Part of a small language model's weights.
Size: 17 layers, width 128, 4 heads of 32, vocabulary 622, 2.92M parameters.
Architecture: learned positions, attention and MLP in parallel.
Each number is 128 + 24 x the weight over its row's rms, rounded and kept within 0 to 255. Layers, rows and columns count from 0. The size above them is the row's rms in percent of the matrix's.

# layer 6 attention query, 128x128, rms 0.0665, rows 0-5, columns 0-127
size [107  89 102  83  97  98]
[[118  64  86 120 137 129 146 133 153 139 136 130 144 186  99  76 167 124 152 142 130 122  95 131 120 151 170 115 130  81 143 125 147 107 138 106 139 173 125 133 121 141 108 104 135 132 126 126  95 112 150 104 147 158 147 131 133 152 146 101 140 158  82 149 101 130 134 100 167 137 106 108 149 145 132 141  84 114 137 135 106 109 126 107 118 125 183 148 124 154 125 134 141 118 120 140 103 132  98 144  75 168 120  86 140 134 122  77 133 179 150 152 119 161 164 129 133 119 137 162  77  99 136 135 123 116 159 146]
 [ 95 143 146 138 101 114 161 139  98 148 143 183 152 147 137 156 110 128 112 122  68 140  78 152 142 150 127 117 125 153 120 148 131 128 159 160 143 101 127 149  85 143 128 152 116  87 115 112 125 143 125 146 112 121 115 107  72 129 150 146 109 111 149 175 189 133 111 109  99 149 110  64 155 113 135 126 137 145 128 131 102 133 108  99 104 119 139 131 165 117 132  98 110 148 134 141 119 133 122  87 146 140 121 132 118 182 128 169 139 164 114 107 155 132 183 159 116 114 113 117 104 110 155 133 138  84 148 163]
 [121 146 168 119 143 133  85  78 102  65  79  97 150 137 136 134 134 115 146 137 104 118 139 183 134 144 106 116 127 129 101 127 145 128 136 135 149 144 123 111 131 120 112 119 111 189 117 150 114 146 172 133 147 133 150  92 146 106 107 182 137 125 143  91 139 128 131 113 121 102 150 116 114 125 136 141 126 113 136 112 125 140 147 162 124  69 141  88  84 101 131 147  86 133 123 146 151 119 161 123 157 110 113 146 123 106 163 122  71 149 139 143 126 119  93 191 105 112 111 127 135 143 114 116 149 161 105 180]
 [144 140 186 111 145  99 116 113 124 122 111 122 146  98 100 147 109 104 100 139 141 116 129 130 162 142 122 161 118 153  95 160 111 105  95 191 126 121 136 101 137 151 123 107 115 150 122 156 106 151 150 125 137  72 170 116 134 152 117 136 120 132 165 147 145 164  57 126 107 119 112 102 152 102 123  97 163 121 114 135 100 135 124 115  78 126 155 125 112 101 121 154 114 193  93 145 161 103 125  95 170 122 134 152 129 151 101 162  93 107 161  98 137 127 151 129 121 111 162 139 120 147  93 133 133 155 122 123]
 [148 166 166 146 132 131 100 104 111 122  82 149 138 108 127 141 141 122 157  89 129 132 160 170 114 117 119 176 133 146  96 154 137 130  78 132 155 120 131 120 125 120 138 170 106 159 134 146  83 120 144 134 131  93 122 145 171  84 112 168 150 143 126 153 143 129  83 129 121  90 164 178 121 134 139 135 167 132 110 110 127 140 140 107  72 101 109 123  93 117 139  91 160 141 130 118 119  87 113 135 183 108 142  98 113 139 125 155 139 107 130 118 167 103 101 149 107 116  76  96 117 157 118 138 134 124 109 136]
 [ 95 169 124 112 145 139 101 110  89 130 134 109 128  96  95 142 114 131 108 100 145 147 180  97  83 151 118 153 120  92  94 111 107 145 101 133 107 117 104 136  83 139 123 167 169 175  90 135 147 125 129  99  86  89 124 141 101 110 155 171 146 148 152 103 184 124 125 135  93 118 104 157 110 131 146 140 118 136 105 148 129 119 158 158 120 127 138 135 121 139 111 114 101 149 101 144 142  78 132 120 158 115 121 137  79 112 137 104 106  70 109 134 163 139 125 131 123 144 156 122 149 132 124 157 166 157 114 100]]
# layer 6 attention key, 128x128, rms 0.0537, rows 0-4, columns 0-127
size [107  96 108 108 102]
[[113 111 126 102 118 129  82 113 108 129 117 123 140  87 121 146 116 159 112 142 131 127 118 146 142 110 136 138 153 108 114 144 123 114 139 151 120 118 171 113  81 170 133 120 111 149 121 134 123 114 120 114 111 104 177 150 125 153 146 161 137 135 140 110 112 132 147 126 126 154 133  85 146 132 103 110 116 145 146 105 119 123 131 130 131 149 176 135 113 184 137 108 143 165  92 113 103  64 101 123 125 133 115  90  73 110 138  96 157 128 166 155 120 154 134 138  37 184 117 115 142 120 120 163 165 116 143 174]
 [131 145 117 109 124 103 115 133 102  86 160 124 141 122 117 121 129 151 124 140 116 136 139 123 138 155 122 128 123 132  84 132 133 156 171 150 137 123 125 102 129 109 169 146  90 154 103 133 119 130 141 169 135 133 140 116 153 121 116  85 139 103 110 152 185 128 139 148 103 131 129 128 129 108 161 108 151  97 154 130 114 156 120 140 139 115  93 116 130 136  87 105 107 114 128 138 115 106 124 115 154 101 158 123 120 189 131 149 127 118 133  96 165 116 165 168  10 110  94  91 120 136 104  96 171 119 149 105]
 [178 110 115 115 117 129 128 111 109 138 112 125 113 142 141  97 145 171 157 102 141 113 155 138  99 166 108 118 169 129 139  98 190 139 111  89 140 133 114 111 129 125 116 151 120 120 134 122 129 151 188  98 135 158 106 100 141 136  99 111 117 124 148 112  93  69 138  96 150 102 156 143 120 109 142 134 169 104 133 108 101 105 137 145 116 100 153 148 106 108 155 122 112 113 140 108 137 207 120 164 104 119 126 129 130  76 131 142  98 144 119 132  98 141 101 155 185 126 125 116 126 100 145 101 111 176 109 139]
 [123 162 129 139 131 111 122 122 152 120 138 148 177 142 119 149 155 134 153 114 132 154 134 157  98 150  90 136 147 167 108 111 136 137 112 125 136 142 123  66 146  73 171 122 124 153 123 106 148  83 143 129  90  99  95 129 143 122 118 125 157  99 145 152 158  71 111 140 114 131 132 140 138  94 172 116 147 105 120 138 184 143 120 108 129 134 136 102 149 114 115  96 137  99 130 123 160 152 115 153 157 127 135 105 146 148  82 122 123 113 114  77  99 160 117 162 112  96 117  91  95 101 122  66 118 142 105 105]
 [109 147 126 133 126 119 131  77 145 189 133 133 110 172 133 106 172 136 138 101 153 165 135 123 108 116 122 130 152 113 127 106 143 128 118  88  99 127 134 137 145 110 135 133 126 116 148 124 124 121 173 131 147 119  90 126 121 122 107 119 152 103 155 158  77  80 100 120 126 122 135 137 115  83 174 156 148 143 115 128  83 148 132 122 118 140  96 127 128  80 130 118 132  84 128 139 151 168 118 145 110 112  94 120 169 126 127 157  87 158  88 106  96 157 113  93 202 123 118 136 119 105 158  82 116 148 130 106]]